Each number is 128 + 24 x the weight over its row's rms, rounded and kept within 0 to 255. Layers, rows and columns count from 0. Numbers have three digits each. The size before them is the row's rms in percent of the matrix's.

# layer 7 MLP down (transposed), 1024x256, rms 0.126, rows 342-437, columns 224-255
106:124154105141095144124129160122104099124133182112110075102141145146127115143121171102100114111127
095:124136131156104110110123115111115187149157085110140161159125117143141151163111090148110136169148
101:113170120139141141158088135105122120131094151100150107170150133166110101176118156111116145163108
168:107138124253140089134129143139132112106149178128161126161121158143103085127096161198098087131101
077:122134154084142143105093129089127122142137126173100123162116131106112146129127100117111104125108
102:141114139123086125105113135092160151129145119132161160170150136147149155177113129149128125104157
103:094119176134155136142133113126133130113137152097126109139125118176110133141121128173114104153161
096:092136083137152072096153128133153134109110130117158138091140131097092098145156136133105132153141
094:159128134127110118135107143120190147130147074129117132095161150140116100089139157124110091117074
090:160140142158090147103096116118174111130120131086128118124160133116076119118142099104129116175150
096:096141173200169091151115128125158127129158079148115103118091149145137140122152144148141106146110
105:125135116144128188130150119124160156194128110121110091139119125139164146118124142114114089158118
106:120152112083135153167120145137144100142147140118108169128105105119182126159153108078152159122111
098:145147119143143136117134116106146134098144157157141091131146108106132122071124143152146108119126
094:153158090175150132112086168130115115110156127117153148135145101123126134108150122136139173123133
101:120143156156163132144107135111133096162156135112173140121166137136088140138102133110107100155105
103:136138146142086135120113138126109131093136106159141164132097143123116143188110110129128137085124
096:159118143128114132129139147110173115106144144124177123157154098111140107146112142154114199178140
099:186112115104116164132109118115143143102131143147114155126146156114134118129095135091116117134165
093:132117120123143156157136150125099195161128104132156132189185121101154111131145151137099143104122
097:137077100127152122174080097141100127120135133123166130132145145122103089150147114146095116147103
094:102110116137123102131125118104134113087078160159132108115134118112094121150132141139134114146135
086:084139112168115154125156104126167149116095142122111139121105168134135077128131112147102119095083
098:109145126211137103139125133127114123146118104153124127085117113124114109114105146139170129129130
104:123133105169119161121187064138145122137097144109117093147107069150123164139187128113122127098127
095:133108122131132109120157133146126104118126145093123091131125121146102132156123116117142122135125
095:122159136167112109107142092142146150127117126115127101148120113180124143091110168107135146136127
101:147159133109124129098152119151154147143134126138120105122129116120146110073093083094171107129189
096:135149113113131150141139125114070165111134129144084122125155130140125110168118141147083137139140
104:132084120117102146117083135133155127150103132112146082104124084132121129132115174107131146125170
104:115113108092174111158078183148145146179141102159115138099101158167131125150137129143111135160142
096:114129101090139095087126124100132156101123164135161182144141178142145128125082120160149123103155
091:136064123147127142114136145123119142144109165131139159140134140116146117119121153115153128143164
093:120129114168102129158130144133132116150139154159169082125114133079094089097146107119115114123103
093:145127118095166094098108128158145115136087159138143134144109129100130148136108109186153132165126
106:099156115118106085110135114140148137087123170151167143099099155074075079131153117141170115068133
097:128143144120105116104108123064158155121146089137137167183129128111144146112133113123139161151140
096:097149123159137128146128113153113146146100137106150108116130154142141116091118146123112127150125
116:083101141159185086111136145151135097128162146121138119132172127110146068122114187144106083127121
098:156162140133151132162140139137129129136151130127116112144101128160120167136127112121100121120107
093:118149153078126134103150112158133142123108130149137119148151100098152141145152151151119132161129
102:118171128108146130114164135129105115139170133143079115117149098123168130083118108128112093114139
104:163169146098101158134095157118098095108072114169131151084159136156125142087120149153120104176081
106:079088143129145116128149098139155181130119087151155116099131094101140096144125166178109111105125
095:093133144148140133136137179139131109114123107145159126096097149115149112112169128116098155150136
100:090149144065137123144133144111106111114149168157109111119114131121141102131092115159093128141157
092:129153177194147111105121090164112100141135107162098126078142141148112148129118132145135114157137
093:147108122101143071104146053102146163149094102133100098137137107122108115137138133135146103110103
105:112138115168111088082107120140148155134146090134120129151108134086128141129104193104127164120095
103:098143114097131108143148161152110115094143083118110162114113097113162173101080162147135112125120
099:108163126165119136078124156084101121106144157088125127116147141102120135121121146111170109145132
094:154114137135123106151121118152127146130120120116118150111160128094159107107114160143094131117136
100:127153147048084158142111119092121156082112121175113146150100127127140119145119115101147125158100
107:130118130087171129144124115141108097135128151146138105195116158118083137143169139115116141112080
092:137139136150172106097175086115147138128117126100098127153130156148143063126141121117134119117133
098:182131106129159123145127120143115108132130145135111116162160114102202148114124076180116124125090
100:095105122075104151151095127167133139140091107132109117132149132132101115106132137101128172164163
113:132128133131129113138123101124157103140138112109116115115131100150122150157119125124124123137091
111:118109151101098138144135113157119075117098120146112124119135130071118123106123111105075106131138
100:116120121201118129116119150104132116108114154142120126169130141138144162149150137135188142138153
096:120128161119146078146133099116116104098144114192116146125103113142124129127126139190166125176138
100:117085117143130170139166124078165139147150130126118118142141146146125148121114140093141131128117
090:160114117089102099159131137146128108149097132115121115118161106103166113172139112122150165134133
110:142137189164124151124150139123109162114142119140083147113128122146103095058167137158103180128139
096:113114116116087093105114110163150135125071130128120102135114120134123116128153160106131126140131
114:131108132142145132130125181121169107161106133127128127131109112124099094091153110113106135142116
097:132142108101106101069122135137130170130160135128167139142137144155133171074152142110098105165101
146:133128137130146148108109139136126095115111113130077113099154144125147116134128155138118147149115
106:116114119111141102125074072125104140130121102127096144136126124170151107136134136120114132130133
102:071175114156125135143063116115113108133084153124133105100129110143100053139114077093104140127130
101:151124116138133116126143179153139082085147134152140105103172113132158101132151162133094114104096
096:138114140105120111124085122151139126099105147146168161120155170102167143129132133192177102088150
090:116127146152085156155115143112146119150169151099134167141098140101070171108124151124089143161098
103:094110124097135191116094133126171142124129137111111132147155119112102138152135149129101124116150
101:109069135140150164140130130142124129151098117122135109167126118129171150069162146144129161103134
096:111139146110132141158144122113138068147136124142130103122137114140126075116122136178138133144124
103:135112134118144099110125125152113110097171127138148173170165080136106135129142137144107087115107
105:126123140078121150152128142197117169128164097167146096128122111105115109161148111096112130135170
117:132137073110111157124086094123116115172079127144131129131132137152124118068119117165125152114095
110:123119118127133106106103126094122152129140112118143123169126107147145100161095094130118132152132
106:182124138125079099114129149110137126124103119090120127139139134130135121113130091129136131111082
090:143139165167100079122093126108128142135106110153177166150132108135102118100089178150119091144117
107:164093108153141129133160087086087114145142160139128123138112119107089106108110105102101109146116
101:090142148094145118169151069148157152158118139146116128137124138160125124114099115152130112116135
103:112140146044095138135168126132110118116134092116144098101117109156127147100129112094114162101144
095:108151105169130079131101143133105136129111149117176123130125131131111133130148182113080095154107
109:091172065094134131099130108163126124121161077135127127114141089089127139119135107143089119149121
089:130158134138151139113146187175125157107110107133118106135148130095122137130131131118138096116120
097:138132132119093134117118110134115168105169086144154140157153129148154151094154142143138122150135
106:153141134170126138119103142123168109132138111084131113132108140107122124123151157135156118110117
091:125118161134109112128143151126167151138097115155067148157137139124117156128137141126102149123092
094:129119120139145139147139112124131160132124126180124143114129119142118114111108140115110123147094
110:118121112097147138116148103131143170121129122113127132096128151129112144155113162092098125149124
106:146165134074128089105134155113147118129153161122106097141125123130145116142157102145124132171105
108:114130142120117137112091126118164092109109135119120137159147141156160120139131109094139083154132
100:139115141193140156136152086122157124117134140131146138107120111100109109125131108159109150149097
# layer 7 MLP up, 1024x256, rms 0.126, rows 343-438, columns 224-255
095:147134137119178150129153145158125041093118126170120101092167145087119127108167142075157125140101
100:108122114101116143151137148126128076136106149207134163114103097082163167120153118121069139091135
126:114129179114148100144134119104117131145133109149114118112164141116139155141136105115123177153123
096:130126105155122115147164112144131159141129132087139145088136143133130126120122130123129140136143
100:142103145122112112069166111120122090122074093144135115105097110133146117149141119101144146161117
101:140109149105119154132183131121118133111084136101102174116132177099123129116136150107149139081122
095:145076157136083132095142132112111135120154149103130117113123138108115163150160128085132139089100
096:120122125132124125128139157167089130101122165106107114094138105153146120167102117124080133093100
101:096096083075122112129118130178113120136113114180139166128162133124126131093113154129146118088111
102:180151105134108133115143106143139119107107159089149130116141134165115121114115144138127141132138
105:133102156139101131157160144122115113105096148146106116083127133108144095135114129108137187139127
103:169129121103122103071149152105124087137134158173116143137120164125137122117135127136113147127162
097:134090147131121105134120137137107097087086098145129187141149162135150123178131095131118141182144
097:144146132118159150124130083133125120101089157132173134126123162137131147148124104114108137120145
103:145113123117140177136175110106108130159134116143098088112135047152140136130117118068108133128097
105:132109107127086140102139144106122131106127158088117132139170147138158129150118082099110156148192
097:117101106119158112137130194131095161144105150120106166113163134135123113106126108104123106102134
101:073135108131122124081163149124115145158132131107145135140131115099134109168139068143133118116128
095:144139090084173127094147132147127096123091137133102116125104155129118152138156143164088113122145
099:128153145109120122129139183141101125123130135145121145109172126132127130124111133129166148119167
097:154126082127092124125134172139107157129137130153103149124134127131118115149137105121137130089088
092:188101169125115120139112142132072090135138124099139124138154096110156127187136156099111121162142
099:118078124128123103124140133141136113116148154111121160145151139099152121128139127159139132160113
103:181134097138098156141144112113101134168114151131140118121138142114128111174140103147109126172098
094:142130092090112173160114133117109173140121095166124166123138145095189106089129132172111147176129
095:145155082127135169094119149120121147137145136126117106080134126133135117163145116148143136099097
100:113158122135087146122165113132108127121134155158099182143157098096139123179149101142134110138151
099:106089152131122135112163131081144128122130128126129139108108105140119166149121122086117130144129
101:130121118107123119123201165088137137138124117146103157115154128169107103093187125141121138109136
100:162110126114089167110157145150144096113097143115074132097127149149151134115106144134153175134106
094:147115157132142170140166108144070093141108124121110101079112085126118159155167127091127138131153
094:095175146112108155135134165116113115134150111155114110087160129096168127143115110110114139123073
096:114102106087095118083132125139101098107148154074123109106139106115154144152133189090128119161089
096:154108125115128134139136154120126104118096128095113131129129154100130113133164124131139109155114
104:146163109143114138149165147120113074162108087137149141125168137093144155144136142149115136128115
098:120079144118144114150125141151095145110143139109113123129109113155168142121114161122087149152128
097:161155097138079109136142136133112101118166155137077125113109138147115118163150105117083140111131
107:138065171117107100139157132107103149132115119133128142115192144119156160132141112102145150139115
099:107109124124105109043143154092118067124134138145175149103098110145128109149113131130110166149124
099:124109125100161130151123157122131104146101147121113111138097161172130118108102118117171140087164
100:144134121104165152132110169108109132143149115126105137137144152123161151145117116174108117166123
102:117096127125149138093172132090159075135125175118141150102104152145120109138155120105162119126157
105:153112149131055089108140131118111132109147154178136102095111161144112109132128129144118128161189
100:151127106108127149096149072155113182113129127090101133134145068116117125105114138132178144109128
100:118105095131153133118119149129150147161156096113104089118126129119125164139141122145136116128112
095:145095082143126116145147170137116117101144160075142146152141108096141122103117115146134123117150
099:136119129109092167133126192145142110120144137071154139125147154097106141133185143121120136159109
103:148117101083124095110126172146119087179146116165113121138110126122101113167104126175135139163166
099:130122125141106159123154097115140089139144165135148070104139092126132085151190116076112156117115
101:154137081089133087157122166146137127145118133145123177131099085106167175132127126121050128112148
097:097136105127150133126122152100133105062129151110130144120109158131132152139139115118162159167113
097:163159105096090113105153101149144100161114112120139099117144123130123149164146120115117125096098
105:161150171130098120126148115139108138114082109093115141106178143148151105159140121150111119133130
098:099135083099070160117132097164119138168142164154125129119113120094154109139095152107104132117110
099:167106146094124125101145167108101128093132148138149140117140136114103096135086186090161137145160
100:130141105112128125140139110137088136131156132125127137100139104140134068120133129106116130118131
109:147132140109105110131134196165134121135090156101148117116143086108136180158126136112125187123136
106:137138153089147118157124179145097105121072131153104154129187137094117131160108172129127126106139
096:165098132127141140147112154149103121113185107136130127130128131106122055113152098101128151106130
101:137140152119104161157164147117130124139133125136118168096142167125146098141147099129090151097126
101:144123111094151120145125142113103106122148127165134116102129114089123115176150113190119103086124
090:139137139102177115043137126083115113095094135138132134139149097166152111155105098095132115117158
104:125075143096145155133178125139117125129144119126171118111141111137149181073156149087096121149096
094:133116107129139154149123098108110137118126109150130138114166122124141151141113162107108138082136
110:122129104096097113084145123098142128145088079148091124134125152156129174157115134146146161101120
096:140138166132129087134150162111090118139099162151079093122133130120141120128125081101126126101117
138:148148145096128150119150146097102097107098133142131141098163120114116076154102154116123138158133
101:141146103121126119141183102120127139057096125123109095101141159131151078152170117113145157122096
104:199173138116089118117149196143072098120100115121111105137169129151128125147126156165149153110123
100:111139164129136108154146164109104150119074151126153111131125128112145138158148154128137154103160
099:147136119133087173166170119108093093139143080119122067110098086116153091154111151062096150101094
096:123125109122173127111150158129101074121102113145174120094187137157190082117130140118171114093122
101:111138148098118139163126164105076083088096142097137112124143136135119153121102132089115153129124
101:150178114141102080127127125130103149096144130123126138120122133130128099140108120116084126112119
099:138160129091120121110117138113108117081156113125142140147146141139118131162114089131122113148131
102:159152160117134112153143124087119120147072167132120130116180150132140097167062119139105193167079
103:126130148108113141107124105090133106162154147116149104138149128136106130171160107147126134129130
108:131124155114139116117113161069102166091127118154086144130121137100160123145102113128131139110118
106:169181127108129166143153117154113168108108120141125133089154146113160171152141178138124148138100
104:089161087108112129090120130132145120137140126113148142138113122140138133193137154133135143137131
092:175081097145104096087133137153143170127110162106094104110163127118132128131097130106104139075172
110:165200147134151136124123148130128151155097115083126134095135118092141138110144118142118171152140
103:128177117129148137096123140124106148123108146146151136161139146140126099172128132146130159139134
098:135120098094151140119119191118126136097117114122125155153159146110150090205149104140135136159140
099:119143140102152173126138109103112080100124120127073137067146078154186123116127114152139178123117
104:163134130112151111115139138102135096138133115133106086143166143084160169162141102150118141143135
092:116076113117178121137149103097097136146159167133119120131150128117144106113145130140125108123144
100:110116129131134164116146132121126113145147124149104109119098099150145101128161124142132160115114
106:141153145116134140137126142157117124079117113133105117094143143106165097116125116111148150116142
095:093095091135124139130143139136125119122146121118122122118120112099142108133138124132137139114158
098:136151097118136118130143162109113121132139135107138169124130113108112105135122151093115150093158
104:102148111122099108115150122097132106079124144119150129112145120093097080117173118128119096101111
105:160110113123133156118168168131130139142122157112113173121130109121173132127087124122162137104172
101:146104200104127079153129112072113128077111088181097125127167108129142115160128089103134110175112
098:137070091132132060131137131133135170084118134107137206145152156132122180116129093125131138113163
095:147105120100156134162107210108107135135145090166145166140183083145123111181169160175102137142099